From a checkpoint of a small transformer trained on Wikipedia.
Size: 9 layers, width 128, 4 heads of 32, MLP 512 tanh GELU, vocabulary 1148.
Each number is 50 + 15 x the weight over its row's rms, rounded and kept within 0 to 99. Layers, rows and columns count from 0. The size before them is the row's rms in percent of the matrix's.

# layer 3 attention query, 128x128, rms 0.0801, rows 0-63, columns 96-127
085:35 54 47 62 51 44 33 64 42 59 47 53 20 61 65 77 79 47 66 58 22 47 66 64 41 41 48 29 25 34 40 30
076:56 39 60 33 32 60 37 52 69 37 63 64 62 23 31 58 27 57 38 67 65 38 54 44 48 30 51 87 31 48 45 59
089:57 56 23 52 41 50 36 39 26 51 34 54 60 58 62 61 32 35 47 28 64 67 46 48 20 39 67 43 21 18 46 68
080:42 62 44 50 69 47 53 46 56 65 42 41 20 57 70 66 73 76 50 26 37 61 59 65 50 52 48 33 39 69 56 27
088:42 91 39 62 58 68 47 84 48 30 70 40 31 45 57 72 74 49 35 34 54 46 43 70 49 60 51 47 50 51 37 49
082:38 42 53 54 59 38 19 45 21 76 46 38 50 52 41 54 85 46 62 48 51 76 37 43 51 47 34 27 38 70 46 50
090:55 11 58 63 35 55 12 57 58 39 37 44 52 40 31 62 44 37 72 92 14 48 60 69 31 38 51 47 34 43 57 42
086:45 33 43 82 48 49 45 55 33 69 27 55 44 71 56 36 72 32 80 43 23 62 49 51 48 45 60 43 57 47 76 41
092:39 54 39 26 34 56 60 67 82 48 43 43 58 44 56 56 48 81 40 37 50 14 31 59 61 45 73 54 34 40 10 65
091:29 71 29 44 41 36 56 64 65 62 57 60 64 55 56 51 63 69 61 59 81 50 51 70 72 41 63 36 73 44 10 64
072:58 63 51 67 63 31 73 41 13 28 62 36 55 65 91 32 26 45 42 44 50 49 54 33 42 79 33 49 54 42 45 29
098:60 25 69 52 61 35 51 46 45 58 56 76 40 51 69 41 43 30 57 49 25 51 56 39 44 41 38 50 36 23 72 37
077:47 41 67 47 62 35 45 37 49 74 57 73 55 56 55 50 51 53 65 50 33 50 64 28 39 45 53 41 42 39 63 33
084:42 76 47 79 56 46 87 54 43 41 49 54 59 78 86 37 81 31 43 58 38 43 61 24 62 72 29 42 65 47 67 44
091:75 54 59 68 62 35 57 40 21 34 56 42 69 52 61 28 69 20 65 49 47 70 61 19 43 56 31 44 62 56 93 39
101:53 49 51 59 26 73 62 31 55 23 20 31 24 43 47 45 41 33 40 61 34 48 81 57 49 48 50 52 41 53 69 49
084:72 60 58 56 57 44 69 53 32 33 52 46 65 42 83 47 78 11 50 47 38 53 58 28 48 56 25 40 48 63 63 46
082:57 58 58 38 80 60 83 55 61 65 60 63 46 62 70 26 22 63 32 20 39 40 48 32 62 55 28 49 46 56 53 44
095:46 73 43 64 46 74 56 47 69 20 34 20 57 43 46 38 50 49 32 84 42 42 57 50 74 65 51 46 49 83 36 53
091:65 38 52 54 33 63 45 50 43 25 39 52 63 47 47 45 48 17 62 71 37 49 38 21 56 55 49 61 55 55 70 49
088:75 25 44 51 22 45 73 49 11 47 21 41 48 59 65 47 48 13 59 49 57 52 61 57 30 72 51 54 56 34 66 59
078:60 86 30 50 39 64 77 43 43 34 48 19 53 38 59 47 63 55 23 32 88 40 36 44 58 75 46 52 56 86 66 64
086:73 59 26 69 38 55 45 29 47 30 39 51 56 62 52 39 69 43 25 56 60 32 31 34 54 90 50 51 90 46 82 36
078:38 59 50 59 40 49 37 69 63 49 60 45 51 49 45 75 85 33 69 55 47 63 36 49 62 24 41 29 40 70 31 56
083:78 54 53 46 46 65 64 14 40 46 47 45 22 31 60 35 27 43 20 40 59 43 62 40 37 62 50 46 27 44 50 53
096:65 65 44 15 72 51 49 65 49 60 85 58 61 42 58 54 37 48 47 31 68 62 65 45 61 29 39 52 55 40 47 75
089:38 38 62 38 73 36 26 62 46 62 73 70 70 48 58 61 50 57 47 52 55 30 19 34 35 46 43 64 54 69 47 50
087:41 37 50 39 34 65 37 55 42 44 37 37 42 45 22 57 54 33 54 42 75 56 19 69 47 48 63 65 34 49 35 73
091:55 38 73 13 45 70 51 61 70 39 78 66 53 29 51 62 18 47 40 58 49 22 51 54 50 45 46 88 42 31 52 51
088:67 82 38 64 58 38 51 26 49 50 30 41 82 81 67 25 74 39 34 35 59 48 49 42 57 75 47 42 81 58 56 50
094:49 12 43 43 40 41 01 35 42 56 54 55 42 55 41 75 55 52 61 44 51 55 45 81 44 36 39 40 17 33 56 52
094:61 19 64 31 61 49 53 43 40 49 65 67 50 33 54 50 25 40 57 36 33 59 69 33 47 60 33 49 41 33 85 39
098:45 34 58 36 51 30 20 52 51 66 76 53 40 28 14 55 50 73 58 65 74 53 58 55 57 42 56 42 79 61 67 39
101:52 23 75 29 45 47 28 61 42 58 44 41 46 64 49 46 27 53 33 56 55 07 51 43 72 66 60 50 49 63 49 43
122:66 42 52 51 57 69 55 42 67 23 51 66 47 23 47 29 24 42 64 36 50 63 47 56 42 31 67 54 57 44 73 38
118:54 25 58 55 30 40 44 24 66 37 42 59 40 57 46 63 54 30 33 63 39 59 58 41 40 12 62 38 41 29 41 43
116:30 60 67 48 34 24 16 59 44 54 70 68 49 50 51 56 35 84 42 56 27 53 40 57 43 58 63 39 43 73 30 34
120:21 79 48 50 33 50 45 72 72 76 56 38 47 61 42 50 76 68 41 39 54 64 40 41 40 38 65 55 55 58 47 60
130:67 26 56 52 52 56 79 56 50 57 56 64 35 05 32 74 52 68 57 46 61 69 59 43 30 46 54 61 71 32 58 55
125:59 38 40 52 43 38 35 37 66 44 54 59 56 27 48 49 25 57 45 45 32 52 57 62 20 76 42 61 48 77 58 40
115:68 54 33 64 55 68 63 45 41 51 47 41 38 51 71 14 57 21 63 69 47 49 34 40 39 62 47 66 33 55 59 54
116:34 46 37 15 47 41 27 65 37 35 59 53 43 40 60 48 42 55 61 52 59 41 48 64 60 51 77 36 42 78 50 51
113:70 10 49 41 48 36 23 52 44 60 56 57 34 28 46 44 43 63 37 33 49 50 83 51 53 59 60 47 43 74 58 30
108:65 54 75 11 49 58 60 43 58 11 63 63 61 39 72 51 38 57 84 58 43 35 53 50 50 59 53 40 51 34 52 53
129:52 31 56 55 53 55 43 45 41 46 47 60 36 31 32 55 46 25 42 63 68 58 47 47 48 38 32 49 46 37 44 63
135:42 17 40 39 68 47 59 46 48 73 55 66 33 06 48 78 71 41 59 42 61 43 86 66 35 43 47 35 53 37 60 61
119:70 37 64 32 49 46 42 50 65 29 53 79 60 42 52 67 47 50 32 32 41 41 63 54 57 74 51 41 52 50 41 54
114:60 59 52 38 69 61 63 45 64 19 34 56 36 50 69 66 34 44 45 41 32 36 38 53 43 63 65 42 42 36 36 63
120:29 76 54 57 45 69 56 66 69 56 35 44 31 83 37 69 72 48 29 58 36 77 09 42 36 36 66 49 50 23 55 70
126:39 46 48 65 49 77 44 31 72 36 45 71 58 68 55 55 42 40 20 48 47 40 34 41 38 15 59 59 59 33 51 37
117:38 25 44 34 27 69 34 49 47 61 42 28 55 49 16 60 32 73 36 59 65 40 31 40 56 40 60 31 63 63 54 47
120:52 53 42 74 25 67 12 47 72 34 51 56 52 57 51 33 56 34 72 50 40 66 44 35 51 26 65 54 55 64 73 51
129:59 37 54 37 37 60 58 47 54 32 24 52 67 51 51 50 33 60 29 34 46 39 45 41 37 72 53 36 45 60 25 31
122:61 61 64 47 65 67 76 72 66 29 52 55 66 33 70 53 25 66 49 46 41 58 46 53 29 41 58 47 46 34 33 45
126:50 82 55 77 59 60 64 64 64 41 42 67 47 55 52 59 62 23 42 41 52 69 32 54 34 53 34 64 38 34 49 78
136:39 41 54 43 67 70 64 63 52 47 31 29 25 47 50 49 52 50 60 36 25 60 43 66 44 54 55 53 64 40 64 60
117:22 33 47 36 60 35 56 45 38 73 60 13 16 48 33 53 58 69 64 68 47 62 59 27 32 40 35 62 67 34 72 55
138:33 43 58 41 47 54 22 48 47 84 45 48 38 52 24 55 57 52 39 52 70 57 47 64 46 52 57 45 41 65 52 57
118:52 75 24 73 59 54 66 32 54 57 39 40 52 51 49 58 61 55 54 28 31 54 64 66 43 58 28 63 47 32 41 36
129:30 59 63 21 44 34 31 47 53 56 70 57 48 19 40 67 49 54 63 49 49 68 46 64 54 49 47 46 65 56 61 47
131:37 44 60 51 59 60 38 60 60 41 58 70 48 65 79 82 47 33 54 33 32 47 50 71 62 47 47 48 60 30 40 26
130:58 38 66 44 57 42 81 47 54 61 43 50 57 44 63 46 36 54 49 39 55 53 68 39 33 51 50 65 56 62 30 26
140:95 59 56 63 57 62 71 42 31 41 37 46 64 79 69 39 52 44 72 40 60 68 59 59 63 49 52 64 72 65 48 17
131:35 49 44 74 59 28 56 47 35 75 65 55 54 66 28 65 40 66 45 86 70 38 48 58 70 60 30 53 50 43 43 52
# layer 3 attention key, 128x128, rms 0.0805, rows 0-63, columns 96-127
086:32 38 85 57 42 28 63 65 65 53 54 51 33 58 16 53 50 50 54 58 45 66 65 38 59 41 63 47 45 48 34 67
078:79 47 45 33 57 58 54 71 59 65 67 50 53 60 53 57 48 56 16 66 28 63 51 52 36 63 42 60 44 29 63 55
091:45 54 65 69 69 72 55 19 18 31 35 60 55 86 51 43 43 63 27 49 53 65 79 39 54 53 47 61 40 55 51 56
081:36 29 54 68 65 48 47 58 61 57 58 51 36 19 10 53 54 59 49 48 63 54 67 67 47 37 71 50 59 62 29 45
091:53 71 79 62 62 72 64 16 37 55 48 36 41 42 31 32 38 38 57 68 65 49 76 40 51 44 36 55 32 53 58 36
097:46 57 56 47 58 40 35 57 37 29 52 72 45 59 25 42 44 44 66 40 53 47 48 35 55 46 56 61 64 61 55 63
091:47 32 65 55 33 11 37 70 61 25 66 49 44 52 47 51 61 43 51 67 42 56 40 39 42 58 51 52 47 32 46 70
096:38 40 46 67 31 23 50 69 54 33 37 33 49 43 46 53 54 43 61 34 44 42 58 41 46 59 51 49 57 58 30 68
097:57 62 67 49 56 79 69 34 72 63 40 60 37 48 45 45 60 51 40 60 57 77 61 61 30 55 39 41 40 35 45 49
090:27 63 50 75 42 60 67 55 50 66 29 57 59 73 61 33 60 38 66 43 59 62 31 63 48 34 52 36 70 51 49 57
080:50 53 45 64 79 71 50 09 20 40 42 55 61 67 71 35 37 41 32 75 48 41 73 79 54 43 48 47 45 59 44 44
097:55 24 49 39 33 56 36 34 74 57 45 14 52 44 44 68 52 54 41 32 45 44 69 35 51 74 76 61 36 61 36 45
079:41 48 40 29 14 22 48 83 66 68 59 45 42 38 48 56 61 65 52 19 52 51 50 63 50 62 57 62 47 51 43 43
082:43 49 60 67 53 49 80 40 69 57 50 42 43 31 75 24 50 36 61 67 75 49 50 56 68 26 42 30 51 80 31 44
097:56 48 44 44 40 52 54 30 24 25 44 27 49 43 54 46 41 45 63 60 57 19 45 57 62 41 51 68 40 76 65 55
098:63 21 44 39 51 25 38 54 58 44 54 51 27 58 53 69 39 62 47 83 50 55 32 74 54 50 49 38 45 51 52 55
091:56 46 49 52 57 51 58 04 32 40 43 49 23 53 57 46 39 40 56 87 68 26 45 66 76 28 43 61 39 64 44 66
092:72 49 36 41 52 98 51 24 40 64 40 39 50 44 49 63 39 45 41 31 54 31 63 51 41 51 65 46 37 65 44 32
096:71 50 47 57 45 36 51 61 73 28 71 60 40 41 72 41 46 22 66 83 52 54 30 69 52 32 29 26 48 41 57 65
103:53 54 51 65 17 25 69 52 60 57 51 71 63 34 85 31 46 31 53 53 68 43 39 48 74 53 23 25 49 61 51 74
089:33 37 39 66 73 43 68 31 20 33 35 58 42 75 46 56 44 71 33 74 51 30 44 53 58 48 41 44 49 59 62 65
082:41 62 37 53 92 66 46 32 44 54 60 52 36 36 69 28 46 46 48 72 62 38 56 63 54 19 37 40 47 71 58 44
085:51 59 43 57 35 31 62 61 47 64 60 38 65 31 79 48 63 52 49 47 56 43 39 33 54 59 28 19 43 75 58 47
077:34 62 70 59 59 45 59 55 53 35 40 73 46 64 33 48 39 29 69 78 80 48 13 54 58 44 43 50 65 60 50 72
087:58 51 40 29 77 55 50 48 46 69 61 63 39 54 70 52 53 62 21 53 65 44 56 47 67 41 50 39 29 57 52 40
095:62 62 62 39 75 86 50 16 29 49 31 50 53 57 34 40 39 47 45 52 53 31 47 57 41 49 60 63 55 46 81 36
089:68 75 69 49 52 73 61 44 59 60 63 55 68 55 47 40 63 59 68 36 46 62 45 28 49 75 54 60 64 64 44 44
086:37 54 40 52 71 43 46 47 38 29 58 73 41 72 33 45 30 47 23 88 40 46 34 45 60 46 34 57 55 20 72 71
098:69 56 62 49 39 71 45 52 60 61 54 37 70 41 59 61 54 48 21 47 33 58 65 41 47 69 42 61 30 40 55 34
084:44 65 43 63 52 70 58 38 40 41 43 45 51 30 59 43 46 39 68 41 65 47 50 38 47 71 36 43 30 91 30 43
101:42 52 62 46 68 41 27 72 43 32 65 56 52 74 33 49 54 54 37 58 30 39 44 24 34 63 49 59 37 35 56 72
090:73 28 41 36 38 56 32 25 53 53 43 27 66 30 53 73 53 61 38 24 39 36 78 38 41 68 66 75 41 56 46 40
098:58 04 62 38 37 62 32 54 40 48 67 69 61 14 43 39 36 55 51 40 75 42 51 91 49 38 81 56 50 38 46 19
102:79 12 69 59 24 61 49 33 63 49 53 43 69 56 58 47 61 51 43 50 63 44 27 26 78 88 57 45 57 57 66 49
120:54 79 25 26 42 67 45 31 25 23 34 51 57 23 69 55 47 31 55 52 79 57 23 48 38 17 39 50 57 45 89 73
115:45 84 61 61 71 56 61 03 54 43 51 44 41 39 67 56 38 57 64 55 49 49 30 42 23 53 52 27 49 12 56 52
114:72 58 16 36 36 50 19 53 56 62 57 72 42 47 39 42 33 58 55 48 82 41 42 77 48 27 64 54 55 64 39 28
116:58 67 56 43 52 18 34 71 14 90 49 60 31 58 69 67 37 61 54 38 66 61 74 69 48 45 46 71 58 45 53 45
128:08 64 74 50 66 52 54 75 45 54 66 66 58 26 65 58 56 48 53 49 52 48 35 75 44 37 61 40 39 47 50 37
121:47 49 38 65 41 76 46 23 48 13 59 45 78 38 68 56 61 65 58 53 68 15 53 30 38 40 66 38 64 54 63 24
112:24 74 41 33 46 20 61 40 52 46 60 35 43 59 06 40 53 40 59 47 39 56 70 25 54 34 26 50 73 38 61 57
115:58 24 53 53 36 52 49 47 46 40 46 51 43 44 26 29 37 58 42 52 48 54 28 41 33 29 61 40 70 63 27 50
111:66 17 62 38 60 38 48 29 69 51 72 72 54 09 65 23 51 51 29 34 62 37 44 49 35 79 48 39 47 46 34 38
112:78 42 44 56 41 85 36 35 46 14 24 37 58 49 68 61 62 41 57 58 41 76 28 41 37 47 58 45 63 43 61 57
118:37 39 48 37 28 52 52 38 52 42 65 43 59 37 19 38 36 41 45 47 22 63 48 26 51 31 31 43 39 31 50 38
121:40 39 71 59 62 48 56 74 54 39 86 58 56 18 60 46 47 45 52 51 35 48 56 66 30 49 60 39 50 36 19 35
118:89 40 64 63 58 65 52 40 34 11 47 58 66 41 69 52 58 41 56 42 65 49 54 53 58 62 50 34 56 48 70 42
109:82 60 51 60 55 70 62 52 19 32 27 28 67 54 64 55 59 36 54 58 58 62 30 41 50 34 54 44 64 61 72 53
115:46 74 63 70 59 40 63 76 08 68 38 36 52 64 53 70 42 46 59 59 59 66 36 55 58 25 52 71 54 37 76 61
120:40 79 69 54 47 73 56 15 54 46 30 31 53 61 68 66 57 48 62 64 62 66 10 31 45 56 61 41 62 40 93 50
116:27 04 70 51 43 48 44 48 68 74 54 59 68 38 42 37 38 46 56 50 60 33 26 44 45 67 47 52 51 52 47 24
121:46 71 33 35 48 26 44 65 70 23 71 51 40 38 50 34 43 59 70 58 68 60 42 64 42 66 55 67 53 48 53 72
125:53 53 64 66 61 66 53 32 44 43 26 46 69 58 54 56 50 60 58 53 44 33 27 09 52 68 31 52 58 53 49 36
115:51 65 39 71 36 73 33 57 45 61 25 36 53 61 62 64 51 40 44 70 35 55 20 29 32 31 55 38 54 71 72 84
125:46 81 54 80 34 49 63 83 57 46 45 49 33 72 45 66 56 46 51 61 22 63 40 45 72 43 44 48 38 66 58 76
142:59 39 60 40 35 53 70 66 48 39 44 48 67 71 58 41 48 37 54 58 55 34 46 32 74 28 55 56 54 57 74 49
116:31 15 66 34 63 46 50 45 28 86 45 51 47 43 48 55 46 52 54 26 29 47 83 27 57 25 47 56 52 34 56 31
132:37 46 56 51 26 61 39 59 22 58 68 60 66 43 24 59 16 51 48 39 49 41 48 34 48 54 37 66 43 28 45 28
121:28 65 34 46 72 43 47 55 70 53 40 53 25 75 57 62 52 54 57 37 33 30 95 76 64 47 57 69 44 60 35 41
117:44 16 46 38 59 58 56 56 47 42 51 68 44 51 63 58 38 52 66 51 39 56 50 86 58 28 78 46 43 30 35 45
129:58 54 45 69 40 84 57 73 89 18 30 50 46 76 55 56 42 63 64 68 41 40 33 72 68 55 75 41 36 48 53 61
122:40 91 38 29 48 46 53 16 25 68 30 55 41 53 36 70 30 55 58 32 47 33 58 43 67 54 37 57 50 38 69 45
140:13 77 65 62 44 74 61 53 41 21 32 52 47 64 33 64 58 61 53 53 62 43 68 68 59 99 56 43 46 37 39 63
131:26 29 34 51 44 45 48 45 70 83 40 42 42 67 31 52 54 60 46 61 51 45 60 82 73 43 56 47 39 76 38 17
# layer 3 attention value, 128x128, rms 0.0642, rows 0-42, columns 96-127
089:59 53 79 62 66 36 47 40 45 49 37 68 65 59 73 51 83 41 66 46 54 56 44 26 72 47 53 31 69 08 59 61
085:92 52 53 69 38 82 57 41 44 43 46 73 22 47 38 15 46 30 34 80 35 44 48 52 35 69 48 48 72 35 59 31
081:59 39 26 65 32 68 46 23 56 52 46 33 64 63 59 63 35 62 58 44 50 21 76 31 53 00 85 56 43 74 66 28
090:20 61 39 37 55 52 51 35 21 64 66 64 73 42 61 55 54 58 60 44 59 43 59 63 38 53 36 44 55 33 52 64
092:38 37 04 55 20 54 52 54 36 62 43 46 51 45 37 47 24 55 39 53 22 16 54 50 42 44 60 45 58 72 32 13
092:46 34 45 55 43 45 50 46 51 60 52 83 29 41 55 59 42 48 48 43 69 31 55 73 74 50 46 30 57 51 34 47
077:35 41 51 42 34 43 38 50 37 61 59 63 27 63 62 27 42 39 56 31 61 39 56 76 57 52 28 29 46 61 39 15
082:72 49 50 65 59 74 33 60 38 68 59 74 15 45 59 34 47 39 25 56 37 77 30 46 29 75 41 50 51 29 51 62
066:45 54 53 73 49 50 60 76 29 33 39 53 48 86 64 36 61 51 55 46 25 47 49 39 45 22 68 43 47 59 24 58
086:40 44 58 57 45 43 50 52 54 67 43 71 58 19 48 72 55 53 33 51 45 09 46 54 47 43 51 64 55 58 43 30
083:42 51 51 40 43 39 46 43 64 21 60 45 48 72 60 56 61 51 82 39 29 83 60 39 47 41 52 92 35 47 44 86
078:21 57 56 27 78 31 41 51 51 47 65 48 51 58 61 81 45 46 51 49 53 85 34 35 38 43 42 61 47 37 71 77
081:47 70 59 48 69 59 57 54 59 37 53 42 73 60 62 66 85 59 57 28 55 95 60 38 41 62 63 53 46 60 77 97
094:59 63 80 54 35 67 39 44 56 73 47 55 29 40 37 69 63 39 34 47 51 65 40 69 51 50 51 41 33 31 45 35
076:58 54 30 47 74 46 32 33 55 47 62 54 51 54 52 60 56 61 53 54 56 60 70 73 63 36 28 29 50 31 77 74
096:45 42 58 31 28 61 55 49 65 57 53 43 66 58 50 46 39 56 47 52 42 40 54 71 34 58 41 66 59 97 46 39
081:42 55 48 32 45 55 44 50 26 68 48 50 46 24 29 52 33 62 41 56 32 00 55 53 56 29 61 50 47 34 38 20
101:69 69 59 67 67 83 55 50 59 57 59 30 31 70 47 56 62 44 39 47 60 66 41 47 33 60 64 40 47 55 52 83
076:41 56 30 73 47 67 70 46 35 52 64 52 49 25 73 28 41 39 39 47 22 39 64 85 43 58 26 42 42 71 47 34
082:55 68 82 63 76 52 73 81 38 40 48 66 25 33 51 43 62 45 45 26 50 24 40 56 72 68 37 70 36 35 28 41
091:40 59 49 40 56 43 42 48 63 81 65 61 49 33 31 74 57 44 46 52 48 60 54 79 51 49 17 41 38 46 49 70
088:30 60 27 70 25 45 74 47 60 52 52 29 55 53 54 26 63 59 60 51 37 66 53 79 54 81 38 29 43 84 43 30
091:20 53 69 66 71 33 54 52 51 63 39 60 39 78 80 30 64 54 59 40 38 70 58 61 61 47 52 64 50 74 54 41
074:74 42 84 31 57 24 39 41 58 57 56 56 30 70 61 30 66 35 57 51 59 70 48 54 52 99 45 71 54 15 64 57
085:45 34 89 65 43 40 33 49 47 38 49 69 33 58 60 67 55 48 65 49 69 59 38 10 37 30 74 62 47 31 43 57
100:52 60 38 44 62 28 47 71 60 44 58 66 67 43 56 58 54 48 51 42 32 33 42 44 37 82 33 56 62 41 59 31
096:58 54 43 50 51 29 50 61 42 36 36 38 49 25 48 51 59 32 46 60 18 32 45 65 44 50 72 55 55 42 68 52
075:34 23 62 54 74 47 21 29 33 58 49 82 46 58 50 49 57 52 70 69 59 50 21 23 57 68 45 29 53 43 33 49
082:44 47 58 71 64 41 52 68 11 46 59 61 16 42 57 51 26 30 32 52 22 21 59 52 58 26 54 50 44 48 35 10
093:43 56 32 38 62 20 47 60 55 68 55 48 67 54 59 49 43 56 63 39 36 45 63 57 46 44 57 35 47 39 77 60
080:44 58 74 55 66 44 33 39 42 86 44 85 24 67 73 31 51 56 46 31 72 61 47 65 53 65 37 23 46 49 74 65
082:52 44 63 46 70 34 46 43 54 64 49 65 69 46 37 72 66 46 64 69 36 23 39 27 50 52 58 43 38 42 59 73
113:39 44 37 81 73 30 57 58 49 56 58 49 61 67 61 64 53 50 39 08 53 24 19 37 59 74 49 56 57 45 38 60
109:54 37 43 61 48 39 60 50 26 67 42 32 60 51 66 42 53 64 50 42 56 46 30 20 60 59 61 55 43 82 41 54
099:38 51 48 43 55 38 51 52 56 82 60 45 60 56 54 52 83 55 38 49 37 52 17 51 40 49 39 58 77 35 51 67
100:66 37 47 64 33 47 54 54 50 65 44 44 46 43 24 50 45 52 53 53 49 65 71 65 23 28 43 32 41 30 32 57
092:64 47 85 56 43 54 49 52 60 46 66 53 77 37 69 39 52 45 65 75 52 54 39 82 59 22 52 46 51 40 57 21
108:41 42 45 60 28 50 61 57 64 55 39 45 55 41 65 80 73 51 13 38 50 45 41 45 53 45 54 77 57 53 20 51
112:31 50 36 63 41 49 51 53 22 23 50 56 49 35 49 52 29 55 58 72 81 35 41 32 64 87 62 63 45 36 49 46
110:32 51 54 13 45 48 56 54 69 58 60 53 82 44 29 70 50 50 61 32 82 18 19 65 60 64 45 50 49 23 45 34
114:58 49 57 35 68 72 29 56 59 75 37 59 38 61 52 39 65 34 23 54 77 32 77 69 43 45 48 64 55 53 44 40
094:44 50 31 52 46 81 43 55 56 40 30 48 37 37 42 48 45 44 64 67 39 32 62 36 49 65 71 61 44 57 43 49
084:53 40 49 46 58 48 54 31 35 58 70 63 45 76 79 17 56 50 36 88 45 69 56 09 54 55 46 31 57 57 55 61
# layer 3 attention output (transposed), 128x128, rms 0.0628, rows 0-42, columns 96-127
090:36 54 30 41 43 58 45 54 49 56 46 46 55 59 48 49 37 72 43 64 57 71 35 46 54 31 48 59 49 63 33 36
084:43 66 30 37 57 28 17 62 59 68 55 51 31 68 61 41 66 71 48 43 42 39 52 29 37 43 52 79 49 50 61 65
088:45 61 53 52 65 57 73 76 52 27 34 39 29 33 44 47 42 03 63 62 43 43 49 69 74 72 41 57 51 47 39 54
097:60 65 63 82 32 53 54 31 40 59 55 44 56 24 33 40 52 53 58 59 43 47 58 54 47 58 53 33 29 82 47 63
095:51 40 64 44 75 52 47 84 68 41 55 46 41 61 56 79 80 41 38 48 57 59 41 49 46 55 42 63 47 46 59 62
088:68 16 56 58 26 62 62 37 44 38 72 15 76 55 36 28 65 46 65 57 57 64 51 44 24 33 57 62 41 49 67 49
081:61 00 48 70 43 46 45 59 57 47 74 21 70 43 37 64 48 50 52 65 64 53 22 15 49 39 41 24 38 66 58 57
081:42 63 40 25 55 31 59 41 53 67 51 54 44 78 59 51 62 81 34 42 52 40 70 45 38 39 70 53 60 61 63 71
068:42 46 57 30 61 48 27 45 56 57 76 59 39 49 41 60 65 74 24 37 55 43 32 47 60 60 46 46 51 41 70 45
084:41 50 60 09 51 58 36 40 81 46 59 35 58 65 62 43 49 66 32 64 78 47 94 50 36 47 54 22 48 57 46 53
078:58 72 53 59 86 69 69 53 36 86 53 57 71 22 56 50 34 67 28 46 35 33 54 50 62 63 30 38 56 43 63 26
074:65 53 51 79 45 53 60 11 47 61 35 68 44 52 55 14 36 52 49 41 31 26 66 83 56 58 50 48 39 49 18 56
084:60 65 47 40 52 66 71 48 41 70 39 63 25 47 56 54 30 67 49 26 30 48 40 93 73 54 37 58 68 14 38 32
084:53 54 63 36 48 73 82 23 68 20 54 51 38 63 67 46 40 62 50 59 48 31 73 64 35 44 64 52 53 35 62 80
078:78 71 55 66 30 60 63 28 16 51 46 36 46 38 46 29 43 22 81 45 47 48 45 43 50 43 44 72 53 60 37 45
100:60 41 42 51 66 80 78 77 64 51 61 53 49 59 59 66 49 44 27 41 42 36 40 48 26 60 63 37 46 26 51 45
083:39 49 62 29 41 42 31 63 66 25 56 48 63 40 45 48 67 28 28 71 62 56 58 28 37 57 62 47 35 74 64 52
097:37 66 47 15 41 49 69 46 49 53 55 67 28 57 57 60 51 61 22 36 52 36 44 68 53 54 56 68 60 20 68 46
080:59 22 73 73 39 47 59 49 59 62 64 35 46 62 42 70 54 56 65 57 62 37 47 36 39 50 43 37 35 56 61 61
085:56 15 36 36 33 54 36 31 68 37 74 42 76 64 61 54 42 70 42 59 64 72 23 24 52 38 46 31 45 48 55 46
091:74 53 66 68 26 63 58 12 39 50 48 36 72 60 55 27 34 56 62 59 71 44 71 52 15 33 63 43 43 55 37 47
094:56 16 64 66 53 71 57 52 45 64 57 43 39 64 52 79 39 73 60 54 43 35 22 39 60 41 37 40 46 31 73 56
091:67 17 30 67 55 61 44 65 48 63 59 40 46 36 32 65 31 58 53 54 47 38 31 52 64 50 40 10 55 51 46 43
067:41 56 47 49 50 74 69 51 63 55 63 64 63 53 61 27 21 84 31 48 27 48 51 45 18 27 67 43 55 50 34 56
083:30 83 14 08 61 52 28 49 57 41 51 42 52 35 58 29 59 41 28 59 61 69 67 63 66 51 62 55 51 56 45 45
100:43 47 59 41 71 39 33 33 55 73 46 53 66 61 77 60 46 78 46 36 59 59 76 37 37 35 42 31 52 69 36 69
096:39 78 47 24 72 47 21 33 74 36 37 49 50 76 66 34 48 53 43 39 57 59 74 41 46 55 55 61 64 66 17 49
072:43 71 27 49 40 40 47 63 37 48 56 37 61 41 59 30 51 47 44 69 53 63 63 40 54 38 74 64 34 73 71 55
088:44 19 45 42 41 33 13 36 59 51 60 26 76 51 36 48 57 47 53 55 77 58 49 14 47 57 46 36 38 81 63 60
085:52 30 62 55 31 51 44 54 26 77 32 51 58 53 20 68 63 46 65 35 55 66 57 53 55 64 41 45 51 54 18 42
078:57 32 31 64 38 46 58 64 32 63 66 39 41 59 28 46 40 66 51 67 43 52 43 36 74 41 61 19 37 63 48 43
081:34 66 59 34 45 54 70 37 37 45 48 63 68 67 70 53 49 56 28 50 64 73 92 57 26 52 70 59 26 55 41 43
108:36 31 65 46 59 41 54 34 41 54 68 48 27 46 29 48 68 61 46 38 61 57 59 64 62 39 72 76 50 47 62 28
102:36 40 43 49 60 52 67 66 46 33 59 52 17 15 59 57 65 60 27 45 51 46 68 72 59 40 67 53 70 29 46 38
095:64 75 52 55 59 62 37 49 45 39 75 47 76 34 41 65 54 30 40 46 44 49 51 75 60 69 71 39 47 63 49 44
096:45 70 47 39 51 42 77 64 45 60 43 56 53 48 67 52 62 48 48 52 46 44 61 49 36 48 48 24 57 35 60 58
089:52 49 38 24 53 58 29 45 51 40 28 39 31 48 65 43 25 54 52 55 62 35 66 23 49 51 34 62 42 64 61 80
101:52 77 62 37 66 70 57 52 46 44 49 50 51 22 09 58 55 53 68 53 54 65 55 65 50 49 58 10 56 39 77 46
104:50 40 56 55 47 50 61 49 62 66 61 36 28 46 54 56 70 38 33 21 44 45 71 63 65 53 40 49 70 46 41 33
108:40 62 66 59 55 69 36 47 50 49 58 41 45 47 37 55 68 48 46 47 32 28 49 58 71 46 41 42 44 70 61 46
114:53 27 28 55 59 40 39 24 35 27 36 31 52 57 45 82 19 59 64 62 45 80 14 52 81 38 45 49 49 28 68 40
088:51 35 70 51 51 23 40 54 26 35 45 35 53 67 78 65 41 69 56 51 60 53 31 40 53 42 44 84 50 35 44 38
082:64 62 40 71 54 51 57 72 58 37 62 45 30 32 34 49 43 43 38 59 43 43 58 60 46 64 57 58 55 58 37 38